{
  "vocab_size": 1024,
  "init": "uniform",
  "init_std_down": 0.00741,
  "beta1": 0.95,
  "final_lr_fraction": 0.0
}
Each number is 500 + 50 x the weight over the matrix's rms, rounded and kept within 0 to 999. Layers, rows and columns count from 0. Numbers have three digits each.

# layer 6 MLP down (transposed), 320x128, rms 0.209, rows 67-103, columns 0-127
377459556579399526584490487566515520534387529531557482549522436516483535564519466523459438542552488444496464527475456453405510457425517507579525508515521462446452447481615447595530511517570584597519543531530342427499504558471523490541515469532432523507512482450432455490485470490449552509615495484517485474496461488457491456532452442577460445495453504440490475559547440519503563465579
434635541508438458513505456497498491561576460552549452511455599503537505400483454533503463497523431487504476540504507535527574522503478443496595452453407466489561586516436505546509474500443502536570506489540581540479462493482539496517492383541514490458464562527520466441523470470457417429491551591579466586545432443534442477556471474583548567472481512477447507485572506448432441581440
479447494566391524411525581452550543443449496490458530595521474446468489504470447506422531473492505606486540471442533464470557489503545465471444473504540561502564523453463485515550443505449532418552414438512479502584482525503558477504418525499537511431410529473572519522465462473519543549530490481525467514472487491576404443455443541472501500568481480492425615442439469530452582442461
402466473491436551510461503414481525426490442564593467503457489546546427458449593501469379538470490602513481617525524544519418503500576558509450465442497484485511534567547503485615471516508594465522528505491528505455417518478521344497435472449531473549481548410500581513593515535482514490556512533474551458612464441499417431503504501488502397458608508459530368541530541410494558576571
486528583532448518536586462549585527500490464494555529508541584420489482451500502510502554432582605503463541522495521504440330534514430383483538512484515477585477410356487500521514511475483527520510460466444451432476442474468525542479515417559510517569497502501545452462551482527487489568490511463489557439521490468433537452580490519487563472485567588461449455495544470459505547452456
528430489600591461515507567414480436437609581419463588467471500514466602516454367455492494535433531555529519468553434468503496512429533572512463444474440469362509434539469457435486554517564556534527451411512482529497590421510538453424535500583464583459414499535473459487500487519480515462436499505519441461570430484471569520477537520485554482488487449477458535550461449525522611443591
522496510481512524534468413510528542474432463498429557527520492444545407492605518504452523512500523407472512545496460438524545537455471437511475524552471502485482517472556478526497531474534550478487472495435492424547388397457466455506460470521536482478568427460479439511499450415436515393459532429537521530489419462475582561494585513472496458465622506559411449545552572491435521534467
478663506425423534462494439505528385371495546538519477473525480402577501514600511512438437482551489478445487452524421452485472445546543471526516508543559475558541554480522494498486549524614520447515589538538473476475446492448534540511526446538513453418629474465489498429469475525462482502337540474503539478520562481500568493548541507537579495483482517533526449526527449558443490522506
475473402511394500634519494461529554406427442409464498577486491448466468429472516468544537583571618519347472540523479444519503366364469598453483505559545548532535501499469556559434420440484363475462430423414592428478493539423502481559461582541478493510421507494466520537553512476567441475495491470470543441522461422525448517507477458523466517495542509518523437482596473507403441546453
558458527542484522473577474430480501433446563450598472469475503510476478569489420505581562490515451514450535516493542430464502570497559547478536433495554529526458485513498505586469490422545460452406426436499495511508506423423524523409488495502539510500511496614512521433400438388522464552480527545458508508491587599505466464465520476512498505426462379424557547503442471544558472486491
501478410473497402558544580472524486489560479419411412534528543536547516484409461479520514494481572583453483486424576492514524472554581459519490557434470537471388459449543567512510452512587467502419446485518522599538558551489472631625488425542546591568406526468492510539474448455531464570553528454519576453536462509427523493564637432473456493495445524435415439447498487504560502461511
520433465507481445638500566429558515459528465539493520521549545481525431423442485435481517521499578503509447473527476406581492539459561442486494540456471420592542457488505517531511479415465481557524516551424616526456518519445454451475446493455488514453488542536498576472499425484472362448438519547508485545527505416483470434479446510471524495464575548535502607446496534479441572546525
513478566493536498498542506533416507531443547493505447470508476537486466573512528563575510410482506443530503452492456489480482505557462483533465521490510505450488485467545529508483538480483552519460464508538489507547524502481480435527516474525443531492483530511502472535517527505505543504552461550481533426516479509470475538499489496516540515542521535472554546534488547462536462443507
540397412558542432404556446460494491512508471477477473516535413495476505606590422495512534492546524450435536609497560531480502527500422400545528494613544501471457471542415534459461465528471544495483406552492520458444461363436477599547519559512463595486542507419510525572506527481479471514470507486483467502620433473519547483462547498491619403467543447564546430519562481440541528482388
512453491462519506562441567397425525447516447425613509487535529493562484528404578528503511466425540482511512554389469536592474412515500556494432489473414504549545562470531549362364451479529505448502464467523534502469501447462481504549495515458509476469410522584515465463525496496457466455481529483564451502438481454404519538491500510553524472452556505400476528451460521413498493530430
463508469549539400480530522500460463478493537459484512517449423523494500486382524483576512405476505550434490501482497489525451500481416518509478508492598565500574428490535485572489529552479587565471511491544483424513498469393448582521453550515467531565459575440520469574533488567522613541398513436520485613520530516451491471526546479376430508530568504446461505442521598543581465481444
508455431443512464487545595519525580502473502473630561511486433465621445566429439456428493517565462495585541453481531519529398514478454512587567534509440465469471479523428426556503398605482459495545527499501542389546525475482421579438406586452575455444549518559449514438509504470486544476496519540416477448526512549442462518541537520581457578428439513482534602419533506463520564479466
516520474579545487522494511541519477524393456512449605547544531540490479566442452416544579470522439506574559515488502601419501412450542484448545478468446457484516461493590525488502512542461447520602514466423437610450493420495502456511541542457423523538505476454504521565462547513540520528535442565465522547430410541495487561508453494515511460469451469500466537410501458458544511500496
497568497490518487510511543536542488604448441509444541554498442559461519433568476539486590497565569537529575512540510550554450459444540608447486473524427426518424436482495416576460513443588510500584545442605575527457613532450484464555589581495518438423604586518585606434520514483544484459432488568508468444446472621556512523640395505569505625540447522513584482514515440527475512518471
545513402558471413538496497525571512400446543542457484493446523558496512429643487483486506520574503493545431567488551471527542466442498546545478503508541436518505518468539508493579534525505465493488563443500513526505518370408525472516538454576457451394619531550397390505424453360475436478457485583526514510539539479509460439544509544529486513479466566429469464547445597564544605489488
492578414416478498518536446565517499507475489489550516521537468449568517525560600483523443527497524454565506612378539512479499418620463503480486496429501520482551600486626439516506478571478462480481456530435552504554448623509537586547530516554461483551522516535554458596493500444447415480617454455569532470490538502522515478500487540475556516477571482477542479602519541453481463572486
488501512546455597460554545530452509483510550524514565480559435479543496469488458521514525502526510506527511594405450521469450465493450502600536466453491468418554465571497487514389486435389534497506481481512502419478538487540507552549448488493525409497447529442571558579503460477541488444496582506455471460446433588372546395483518444440439433558531504541499504522451504435531479552438
552446562540519565457598520465548577406496548584493502583472402507467569450571488412559442493498475481494412484486470409514479517433517465590536459540532568408504476499496510483548579640482517537507549502553494461558509524482333501541499542547512574500628475450562563463574463416508586471429558588476481369484482517447571511492571496522529517513443513524518563527471579524547494479558
474594441534502588491540436523525417464540464452466529503443529464492514473551520496499445591475473565512471530516476464495438490671494398523565493509488491530599543429583554448478525521541526440380479506525521531550442565436514462455497463478544479517449446488439555484523506492419437482456396444641533517550479434446561537575499542499472537488558492527458510557470582401441491470543
507507542587481554391639541506475426485530588535501416426488528524513544553499524527473537402489471542526502472586537459486440487603426492496435520527425374486471467535424457548521457568570527536504568485534436533520538462462490561502515528418509423427530479565564481483513507437503466450457548539504526417590481510480531449466433582438477429583494538578648497484459497493418451499557
451521463524422488514645552545461551393479464474506515548473463477502512450469535471485513467457493409547486441420551410525558504450532501520586528379542489495565500502529506518494452543442479421576452520437526463457436535553470552527446565562444534545489496482436510540556471432442454481404559508539545389615461428527499511451534512484518517570536605552488464468538622512450468586539
502518519573493508439543517512447457473532439445556462578504447596499603530611590469466444581552478495569492516431407459501462518432467543457494552494576449490486462413445543573537559478512510509514525476525496490512486563440545448570538414540553469516496477526560497542443426483492581554421446424521471456477497469530492430583534506558587528572583466405464378463488462588507508527501
479569490449421480515458482545549481415497447484484407517493441544384462480557563542511520488448470476539432502493538576571415534590519511560417417500491432543467590567504429581432546606481491609443599395518494555494587606496438465560542514454494433481507466526595495479498402527525502597515543556444529512515435455584520580557413474469430490523508511492506517537503569434416449541501
383514451482514568469483522601441465540421547543489565570474515463479548426531455592494527481499608571499514551543578508416598509487467624545511506524514541409488441541489528455508439511476551502449431488464505548433571501540546570496530582516519539577498467507511489598530459481510548472509404517454464500530505519524503540448426468445373521571517509515418566484492518459418558563488
619565481521483481570554558427511416363472451518440485493492492461431414588502546407479473475489517461566401530521505506493493431429575547497537462514517673484510455528580483473514462516492502526482562525462494504550498493555507471503517503506464486495519506518499555532500481428454532473502525555527474511485563541583512505466569534522460427559464357461580476479505459526586416505615
540487508475574566582488440579461490463448479510550475485444491446507567482467497531562519508510513555437533480507507556446458590480466562471477514500498520524423497505512508525435562510448525452529517527507440512477506503475486531419450421533469511567478511470502468526498537534480497614460462465507501516450521429579423511477462411473422479421506520466539586500452494521604585506551
520542454547522501459504590501509511527454478571549580479509465428534550527475567532600564483485457463496435572525499511485510486542466424451546539455466513507524463540563468522520467461428418465501502472550562529513589587515544506505530538418516457506615527478454486492360493543468542440503499523463487514634527532475452514525509533534476485522542438548523511515536613557512459573447
525440545596474453461437515481518473444510442485493552544499553476418470496655478515487438584529491456488441461475551461556521537507423474495475525531625506499443429435481449424503504496503498527607519425421530464514485532550548481567454522452502588490492527566525453491525495509471563541401484437506514526448554548416541534449542497540542591483510492519454548508505543508487555362563
589470424565625536479560476525575380440466515525513340410543507526458508514425370467492487462533475552366521468506522536512500493531494509423543499466513491429489575537504459461492545550524536557397558520483457561554437451544516477535498479356532430486586510490536578442444493500583504461545472463441459411537431474442570500519436513542483559474498425502480394454494578527529530551434
560469459566494464586510484400573445568436485486494446439458478435471458477433504527496512452454406471525503440342443534481542494498517486523545614473535567501510561466448483505573487522405489457549502517597548566545501521521454583524433476479573417486434478579489474570419503520577447465538474469372539591436502429489460553457531553401538467539615504453569505464462579502558549452352
488398470525488466545404417592550413463475496519501472521530520521482415484575561437613494501524458510401495437526464521535623490506466508414403404542501469499543453450503526547461534519520458599452453500425443412522544502489504510433551449403507501532489510525557521530470540433575646505558561435591559514421480521547537472493530408592419593519473445548506520513488461484588415533560
473564442462555503533578481511509463434523452546482472556464588453457518446527508499430516460490529504492506528381495547425560626511452502457511436511501457546469548559488522469585595532407470513648484530500424454521431435483544545589475454482531500504517389491474477471453531467412572524494466510520495562381528560499457459521490408519500612629512577400405555540515552496457571468550
# layer 6 MLP gate, 320x128, rms 0.22, rows 68-103, columns 0-127
532540569516523568586451548409524445432530493479517480403553540551538473499481521448579503477407518478394475501564485538501430500535413518513515447561517537527543562538475462518508590594508526553484495587538522333519499466470454441438543484605529544554425552554475490596535486496441619469531456476463492417552444566549508475518531509497482574526574459515588522500553414430515531491490
509421485506547504454475508475446527532503402493415562514513427418467567574492472471487527435511538582465442548475493531534580522549531495466520520569572495522553487499477455571528531519492501413509451412537451515527484573514477451495527536544566549497482644448524508457441454478452542600480468469543502593477498447553490523521559478489553532523423509457440581495501520519510576449530
553436528418533503419460375472376528493539515444471551572486444537479430587561572473522541538445497485489501463491419526469508434469404485413407433486504503510576577483579531407452384545491403537496572478590459471644483479544589419380515551547531556507494466571526533610498529438438549486502441493461543476445503495464563542567513525579477427557516503549510394532526461484602472512493
556477553517442555521496549446516552542402538468521409563493496526482468491523485476531498564526563565524493465471476510484463505520455481504472487446466537522569439486491473491525433500479521473543432537483465505519483533477546478475557529517527443510495530503475452506435568502492484508560476563517410481535558562520452557377459521454483546536563455586487521528480534466481526491467
436499427501449476439516502485479550549496549383456543532459596521481446503579509422566503535549442503417514498458600525508533519524523633580511535455490508439494509372500565413581550463511478519556444537579515521544580383587583533398460544540531489579538498540474475428537431487530523471499510567432545511489486530484482423523546527562465435481543513555557488543433590587508538485515
535563525508487499449547535558541509433478567535543501493519519551498441466489430560455477528464476557492490468468555469561436469468480464508557495519457515480458423638395459475463542563687457581491508480591520530422530579439472487415390494493501491524555529537460552539545486457422482581499412643559532523520516437485512477546451496540389441514493478554527469503495534572538548489494
535471471464467545502519459406558540506364576548469548471593478467594592451511543489536517494505556517470584543574498480571519461582463432516472552553406540548521527469588445442557526577583575408539456448499500495502568490490554521418500531502504450558512463627445523538459495536460539448471471525497511457472496504542514512417496540485457509517571503473509532461465399513495516527444
564555443561516508521400518474600514455512576474502471481514570367447407482500554548542507544427564479465349470494534436452476431391531497507400570512451338515460365464514530500486602466590500527464497486429454499588595557417472403497470516500458476532400557469410472513507517490471497490492429576462438377513516477502559441550588486527556593516464532517468410562456529293402475460557
465490533570495606516499461514551477488374504440444491416517459486582557485502409509515517572475547487543530477512486516522541527539494498446507524483526414536474496492524476590458543447587470566525486501546439523483509491524394479550529562488440497509546589435527473475460469568587481516457460515469547508491499477517527587439499452544619440477464546424459429504422494526430509550568
545554482468497514423469544502470492481499580539436475512483420497507426445440551510419577429519479471475611451551595480459547492436491639531512506365577496525543443472452449464454532480490500496505470563495586467510583527456513458438576526464464523449543490472454454543499421457532481533460475481461516469559386443420424483531600487475536594475432527439561519565482456603495448430501
580522516499490449464536451380492487548595524498423467545469493602476492420545508463556488475365555474529487511478529526443507517445529577521497590556490490511538394515420448468447465595468572501467557474556484419592468551464586468544463509474526475498425548425517512499440498483538415510497393615418458466537392457457520528454438538483515575412475491503468505510505444532467499465597
390464531500523475476504473539565489484430540458441552546507438529549495467520516490525478546510502486476518468500455497446481541579475454531449428514553510494492458516491486428496533502518469478491459515550519493473472463481501576485454490530547546440508508482442505458517520467535457489475498516496535470511648490436438506537445559587494503540533461536505525507560535487509467561562
463543495444456522554564397593593389429507452481500546571484546448430444508521464494492527540544631465519532515509614472589503502422506469462446453537430593496473495455478481474497481497451551572517571536455507511617500411502490485431389522468421490490479457480500554523534512416475401424475485537545517594477537472421591453465457526495464507513491613521472499460553520521443569456511
513523393519615520508413489436516471489459504566490530477501523363511426514533434468532468456511498512474474581501540514570525547469527482507482513463423408388556532495476519516496489492459529450537572534496462497549513435499463463486583559495491500478590501485530509533472527525483501452490444455429449524518516561496469575477493469500540516555447521490541431479575527434556511539531
479466553502521476545519503534534541497511524425536505510528509516525489455525505455541467454479499609531490498551532559542531549553489446546462453504447506564486430511512470490458447458475438443548511461470526495569512477443435526481422468509475553518547526589625509545520512545495519442444454512529528490493466532506606529540498544495561472475483498489484422544488497408454563506540
491424570477467450534515506519440483536598597436402533505498473524393369544565549516527529572676519528507470510573568529551535492586520510518492447498540523529498456588433488502591453486588493552570524517541548516492455495491521442508511479448532472403494473483545551456441523412539547480479545489592531609523457601451523475607520485569531439520560433567501430471550536555490549503535
485446513553462421559535501495504482454459499460476484457500426468496510473557516554512553449512458450536557559546471470548468482545469406619535558504550478579630417543525512472492443494446504485494499481477581455510513572566516550490539478473452555543480528589504514465489521452535478488456502534536469508534498499453536461554470521562482495427535480554469518478498531496514484483491
510489529483496421482450617456516523500394525495388558366528458449469518464546456554598571516471507608472540546586385500473507542381465536475438479429469439425376525485421480557455403484540494477433529532459563530492544454479565550419471480619524546546394526424525468477485589555453426419523394530441547483513510555445569528498556526512474500500523454418475541360430486488431521445517
482512508442557474412474465521578416497534389454538558488514513455433412474533367547542581598474500569382497538492497466488473499479521482493526398552548503500422385395425506521395494574559454439501506544519527417583487511524592599495494516515521449511412540515493496511551494560523548559447513479493575474519538476533484462649424455482534427497454534559489484465469500462477537460564
550486479537581479506387472531520422417501541489462539437432521519532518480462513424472504498566473619480531552486532508505470514496460454490463465438504484537576509537566583550532525565623563446448549477530501437541441414576470469570451500564453517478560533499502427556490586453466450404514446514579470480500563456479561447511568469517513512550507461445459480506484532444485459527503
503561458465518515488489477480541495504604487496522518385442524495540535441554439455530557543453486494476544605360443490456489446516587534620536466573521494466511511493573435523449509463453532420610521497532507484486497575510551552573550380429418449438521548406507515470571550461529478520418572515510549454424410541446533449624573470415479505586457541548467510557457513532616534553483
415514398452477514491540533431490542450541415487489566463521576555489404495482587485524454542545495538521497471478507526380379484403559490542507512573528542524520442544413529471478512495604556522468499503418511477513453511513518400511571538550574370417516550458414508469450489501561608531471515547476443437478477531456527544507437448529542540572512506562472471532389499520512613474493
514497448446561525536513479577484532545421531475527500532479540513551530426522544455435471451554477415501474540483567493497460584550468402503522462472506648528504450559448477524420556531451602577545419489453502421554509436497489495427451469579589513457466410426445364445480482539437483455505489516470550423439477483430507486458512427479464562508413457486511517518501486513507457538496
613465470414479484538455455508501509503470517458398524595500481550569486493507541456518514474547481473485429466487474468445545451437465568459551522592607516495411369601553518528563398536491503419508455492537500436502444599463562436432495473442487500558459427496448471399582555549421527537549421543442569596495501533500528450539502557481430521448568423526404419523481540548490485476534
483496618543461500418489442511495465513457520469515558502522529547507512542435432553507466507495487507405523538469561455448522508498523460512535527535531517530566478392517456501627447523537573442480364488497469436556550511463507610474430468408455550531567424497508475446600556493331498560418463523518528540574504463418460431460547468495509666475492484513536459499485508512555484459542
437579530560552487500492497566496410437541542512456414459510459501538514480580535494431540507543529492501488457501471569461517531536440560445539464481539471449470529547452484502473488524564504527485489479525499556577514462558580411457548449504553508386427438560431585410535450437575543510535481506411479492475595546454409451460507493443519514547543523520522510604495448488493525422602
467563481472481507486470490551587483503558541485583503525574391456538500544495597478517449566549462503557485476488399441526517459461563458557457600534443512439506524451459453546517564541555521541486522551441516504485491545443594466482382512497575610553523498489506547502479474479396503434565534690504460516507426496425456537535496527524440500516504541583458489522527465474642550544470
553501563524581471473534426527467490478615528480470494467488457517501465560483503553393593509568491636408448461468477465504483509575516466497526420557525521425464445503538411463494543488496519554540518513397434477453478495466487588603447532549481563518514498562534578438542508479495511413587470435515438530458378458488498490416477429532397418599498577484496504403485466545524541430495
378536536549593574516440465418552484490466484494500491591458399516457468395489515478565473442463466453458522489518419519602578487457495511481556446505538501480531489473479454467524536462518461516552527569562491435476509558523514599560467570462536555459492578488584492537545432416494459494566462482493573529509553486550571469578581442528549472475509572490429574482579428436497387535439
500587564491471510503417509487485462485493477494536477444475577513506531586411495463538546494446433551563528405502432497503437595511560479494538554489528504547496570556584479581510561516574433471539507438493433455491578441519523506502468496482490534542437526444452441512528581470421518462471546575498452525523448523571433498450389496596545533514540503521491488469518556521576539552502
554446549532570536497395508492513499527482560456520455479515467568547522434552485486495555500536504537415490393543530522518499415525509464533559423530523488452478470528501456457470555582466477418498454496468498454509406490512506562479457543458544464475414437461558561452516430479511449526436518497619524462481459437467483491490569524545530476525464415460495502562366461491480454427475
517568483492512528485501456521504590540571494478500404504512544466519635555480504427528416472544500487404461545504592544455569486508543532566508490600473564510527498507465549611579490567450473390550578454395419488481456470461480576542507481496577545559540491491538467473509574495456557416499505481543503505546532489463429417485497538448546527560455508465512514487403616426524558554621
525455514583519554589474433498561459484513487493458597646523500489473485503514577561544496471536611541499471544528484492550512581461508418412474479543412499417409540562502493498534464527438442594557489558501499446487445429550590560462542497457545544453462482451453503524500496445407478481440464525467477462486533485498581513540559411578474437482470547462431458440599471445600465571493
521591525539543584512483501434464440506543369489515514435562541449515590516601507497454496459489498522453529466476480495438559473447578454477534520532530520529499470511420436577477457493567624444534519437412475453520510434430527520456512492457419519476495538545550422405554515433462564483540581615478574565436582539470625510605460428536531502409595432552555507480429597493555522403432
446564504458484439519552593473492483487533450405500594518488518553387484507480572432532502430498538534499401590492501580450540528488485533552587575464578465525445480493552448479509497502459448425427583516549532410557556532491582438493525464539503533503552434579545443468508402465457537481503376474501404529528481481590467514579505553471447549470448551492474534522498464485415513532523
529480547523557473559549475470540460517464430461491445448431517602521539440464512528632613488493585512522537400503491490532484481506613519472475457512539449411429503543430454508496438439581591531446501421549498515470405502475444421486576468587541556529526484483468522525470449425406375390581544495463522444566451532453562558501578572441377557555523514600447538467372484482459587536538
# layer 6 MLP up, 320x128, rms 0.225, rows 68-103, columns 0-127
481564452544524477572583505474436493484468478513463492619394519502437445496479526513476553500484524628507501450421516388378487527565580464458535495472523498533539447359435527503482647492511438508478479536546409566481640512493396537377488466429575461460490593517519528529446519538485500462527515489428418447466455516470514457449543508490507540555488565468517462417427558537490484520539
419533563498524467497484444487538475548584482513417351487460461575572479414450499477510526468489487409504480518577462514516434568455502537418583518501509508603449580498624539480439502441529570483525652507444494489474511491524472501563532392512508435533591503538538464458501486518465478485485548550553479389423449445402514526576512403457496505387481546549551403515487415506567345494472
446466410534479517542477484455561512510437538504462560533472494523497535478508550478559501630545453464575505486566537470525433490472512568449508489614516480570541412457514375577556589463460447556515585562551558562365531533482484500524467563443476468522566551459513576490469507499560402477509454479472402433491405422432523515508578546484527487475557491385512542469538513508561584454549
459485437583460542522460516505515513483540455546533482575478555489505500526515486481445499561494448528460476576477533462390541486529470543505468521517486558465567482484514482484498470521481470572465477567482543495519565561400498460516451541567514542521542515502526528511542490474529556531551499557560547521440492532470483431494418503567441524535472408539563576543504526590432456488447
496539531512550495484517512482480505444466428470538471433481481414458405463479443569583456484569565502440508496560459459525488488481553532528432513376497513453471507546554547487477564480591536489580505557561538580576492512570508449530482490551539464471504476581427510434540578426481430450445558539497539450599464536501505412477499561495520464404456507569532407485571442608462481521504
593477412526504463513522561493468580452513516530452487537480546488470539573515452411457450442384436484476409439582506527502387581467472566368580395431508480478551643530473556605491440600531396581506509480427555514480427482471479484442532517607533470476461408578525511505559457546486511563518469443461429571470459464567498478550475575518556525468536489505487469482461470446519499502479
422576525573432536451497494498582517500406519467530521552570413514504546564490467422548564553415571519466495524523463533497473473512471536567463432457496445502494592456606477516487616561555563578488429524515551603526477508501472450445560480497477420622505446556481505511488486445466533538531431539568535479406512451423478476529482557528561475475526558479395529518494462493504524516497
508433522479476412449521482488534462471406393508511458562598593482457534425460494515491482494533522445501508514668483512538557395506586642478447473509594456495549459539520547552483544504541504464593484442464421397556573493443414574427459609516519446529466512524491516516530532470484515517432418578563502482524485497577584458613583479511473509482516406436593553557536540494472517413538
511505537510500500424472475477545446454533426470490418568538516502448469519484481476501514550406467518502560489516459510549487527392549498480537475501526492443569625583508449489388562526493493558379502527525505429545497540579465617515524582564500475438461399459572548470482507479509483598510493579504471529541510449484462444510506368574486561533583571391496464480475458490483626441547
524518513583496578472510480423462538491453480528541439470497461497387517535560499499531457569479533465507619418524515513608493524528436436597498470463490523424532465468518441546433485537515502426570484619463490473475526435482486513539548494535506486565510575385419458608544420540422467411505464509475440488568469601477540491486544560542493586451515448565496505564498485412553487444465
474523500406544453480487603519549501438558494529558597507538540492548441487453427421433610526449491507532504491434487480441446505497504483490425535493452451538534505540558492652503505534566468475553460489537549409439470475476576504475543561477500503440524589433499538395521451559514545456510617450527480436440539433411421506564453526410593552496522456500516515505577497478518523464444
558474487571515543455523508495519513552569411458533455436488516516501437471536538536481558428519444560501545527497484418625525506576497465513512481495548477515555537475458538529519506454458534455607565549513537471563476616536531409552612489563476490461489490546537493494455449496505513541444499534555485542526491594548547478506539490535437457427505527547521470571476417544361510466549
567497434462500560495520484543455569511523403519506413476596509538471476502460545480513485415528482500516417506532474552546576501530454443570528431468511523469565397529473492503494536508457418410525383453510439440565580477547510461509495505569523486430469465440491542501425508544588566515417494424509506438585487503549450465556633482444521439609573466502476490617520509548566456555437
495488542488544535561430482462456491487452494469515453542508454563426607539489472504504588544584421405455491443487537540465444469548517539504542469469566470527497480477479507504564450569488534578570514498595407610469450519492541563531537427474475450473452516498470522530472565561456546522555525501484560504557518605463461452454526464538459543511479542501504506482442535451498483408481
558460484443502477548508515454494552477463514496450513493459535482456493471517558517453510438492507475533504553573573414557441518490486540486471466424542515470431588464496524517536560424547548638522464530513575439558548483496475479523522600489509484490482576485553464507534577508507460488529517458481513442520490482437456523442526489479506573509451542551539519439557560426436441509471
607467521543490565548620533431536494501516513525498460464571561506445518580510526493545490582426451480474476498463455553441474462486584524522487511517394493418441495416531476515439614434557503498490390500492587518487445467525448497410446545576508524618563529547491506580593536463483416474446491472534379521528545531499581518459508580585451537575464433537530461547509532551508448429513
481573614502466442519469600492446562486572513542477443437442580491524491476541533520503543532586547536497543471479439454590456447533556486443489443510397472588545576544486551447430511427553499522447525553429553524548511505499457511443565433552464526437500538570489523489511424508494416453392474511583525451447452474518497375530498498490533534517486549436527475528434460523577464477530
453548592497441536343462552460503419440451511427436411435505454501500514531511454460431528460525667553458501481528557574471510464430481430475428608533504525459463566476545492475518437447514453443499562550433443544467481389420481508530614496505454381486444524522507607504539428519541430546474476494538570575406436503447509546513567566546458426428507578441503609458487516433482445602459
522481547583565470467562563576461440518480505466449439469542474478512582558525611545400502441519471534407459479496526533439522519504524602565416605545495481416579553447578478553495478452493488490463607460474533535408514552563459407500591462556566599501519537525525487539454455405513516544557433560424538537518511497440504460520520518620451630526533457429510478480499543553470503560551
490489503562557402520628526561600426510493542523425514407519528533495527537566438461483432454533547571430465558481437524475526510406442485518469548563421503541411499496541498422510545486530459529499552438579382463436500583410544531500459527421470505492508509506551473513545569440458594588513480580508516532519525474542540514480448539462620526512434488427614492470596399518613539530438
577497468436511462505456519535547504561470435484485419492448501549560516526516485493515401403513520489486578516516479494373504520505503481514559474549540393519462520494568446470439417542575558500487505513437481572474540415588540510565452506547582420421576510614457494469572524446509486487476578462561476469567537564505499563444499539474489489482530539412584493507402489487536450477466
544476534565557528598444535403534581572499446460539535514558501602466460491564449460505574506561541499538395483542533425475575536520430429501471510461495415485438477547464495575500559478547423502427505547489421503517534506450449430539533604528546499536390423531542610504556522434511499564467519477447514556378453516534427512431510589448532437454472499472494571528505455555371471553474
602560471556485531530501526386415530566472517536534479405529522568498409395465521593468440510551505519565517429527535472536464516540457508510502417497484586419498495496513501560549405487472422573523425474455456444473567535464542410533398544534574541471568564460478495474531570499480492496506487523522466395542511526457522532466437482497455532448521514599509538606446461558577498505470
543407450472484489489479461465448493557465598489579537485521485498485588544564410494399551489514442465429437471485537493520496582511528609468476438507457529498397531523554496507613458482512535473476538413568563476498541516451499498473530509474471550538469437440423400385586450441454500574511540520436460455416443556485561508450494484576553554429489467441503561542460522489469503562473
480478506601538482489540652520502482469611484564485537472481482454596392552475488429532504548483529526615525418541492465441421465537511553520458465428557446470544535515533453486472478564482507469490465423469382521449467482477485398437464501564522527551540496537520482408491439500598546539473468458480499542522422523564445399524561472504483470559597456539481465436415549485433512475460
479401521376468564438531603516479564498492428472459494558510517454481536487465514543489538472451502523548448494550394575504400436478538522520573511559464405525529513469503448484482527500564471493497444411492453506477549522498488557505517439516578489437450565518486449474499531482489470477521473532546535435504459433487527492547572424551486480571450544458508484427544477437644502548482
536588452598558586498396471496502576509530481507481445506541494454495485524520461494506415422430411442504456528368503516644477455462468516466479455414556518470426533473396482520500486510367464514565527440509442442467474566511464535492555519540534419422453539499483414530538464470512365474471399482479514455511536459572538521518482492536587497446587497456420515428494493454583481574422
568450548408506462496576469402519526501471477545520486499507474498526495466388525472556502450435418462479576462437448474469505482581530533502507467447534483449509461518548407494535519514522451533405550585462398485588512477520479538415398551570471500502525474518641462449397486455534478472516496464517465495510531477523542577496475460478496572480507509578487429439493497490613555453504
434496523518444429489518510456551464540547581522422438500505541462506426454565508489545542512500512529574545500523560562447524424569470511546533559476510472513421508521490461482475439411467479549503463481421371508455509461499397546458535422499489523553526548455434461537444526583523490508528424476538574444417578483511472458468565593419493433468491580523489577502490536438571518555394
510496450453394513456426520483463466451442590411541467474484506516535531508498613428487540517482462511463550416487504562462520558377542486475481504539474498524546454545497501525467432530536552491468577463490495411485441538513556528431413488419455506457548508514458489526487484548473484446514583552465491500479584454618461575547544504584493458546553400530606447461561515531566496451510
561513536517571490478511547515526524525528547472537522535545509482391424460499433438480582487518591587500559418563512526575460520491553545499508476542570501534433438493502468477453513446535529441434446536507454500486420483451513560468535556539465482555467462523523516395548488567484487493496573471531453428472478495409497509492586550561564431538449455423558519522477505493499496497495
491437553467533478475529538558472458573536456571598580557485493530452439539520471481489517529513579435515493650479561463416498488523432523512520448384553544560463452551489527430540440379415559533495540464539571536610549469606508525543538528522490549506473502547518390540511422500531506421465482589456513556478553527507484496539477445508471441556454568457535475443438449503442532540589
458522503388552459465554489448479517411524493532503483393512527549458480421483545492525470580529476487541481549481551497501530439525500481527553505472448419521505491437426467502523455418511523461618429600407488536512538465455473562541441482432401504593530429603492503463558408515505526604587542563510485445452562439450542519463449507398465561567607533562470461521450520435466476477455
421484430494548443422485487526452530475515542517512474436377489528407503457554540455544475518441514481422436487497508451547551542449465569579543497508462466417563433383499452492571485483468635516579475542444502498522485545528528589501526572559514531547485541509461452451424538556539578584515547512560541519559504488439542470518506437486557492409463404441526591449488451519356518538559
419423475457436512490561495457495447449481515539507528522558378461390518587614409512477440468521458488552511502432596497432514415451504549478533519528532461490478515515500460499548439492481621414487472544477472518480488579387495443474508482465538436460410523497495512436636578521595537558476532571537546482506469447512560387537532509456506394424489413555494512448512532463487509460414
456398436560415543451527511552506585526493377428438563514469504522507501469539394544523484486550536560546454586484461390550485571506517530519540520429460466536550501539469491481594463494537500434508480455462609473421522490449524547514443557528475443461591431462492486466554443554516535492423496441674529617478449422501529538482558533597560429639528494493506496456429505545563509469447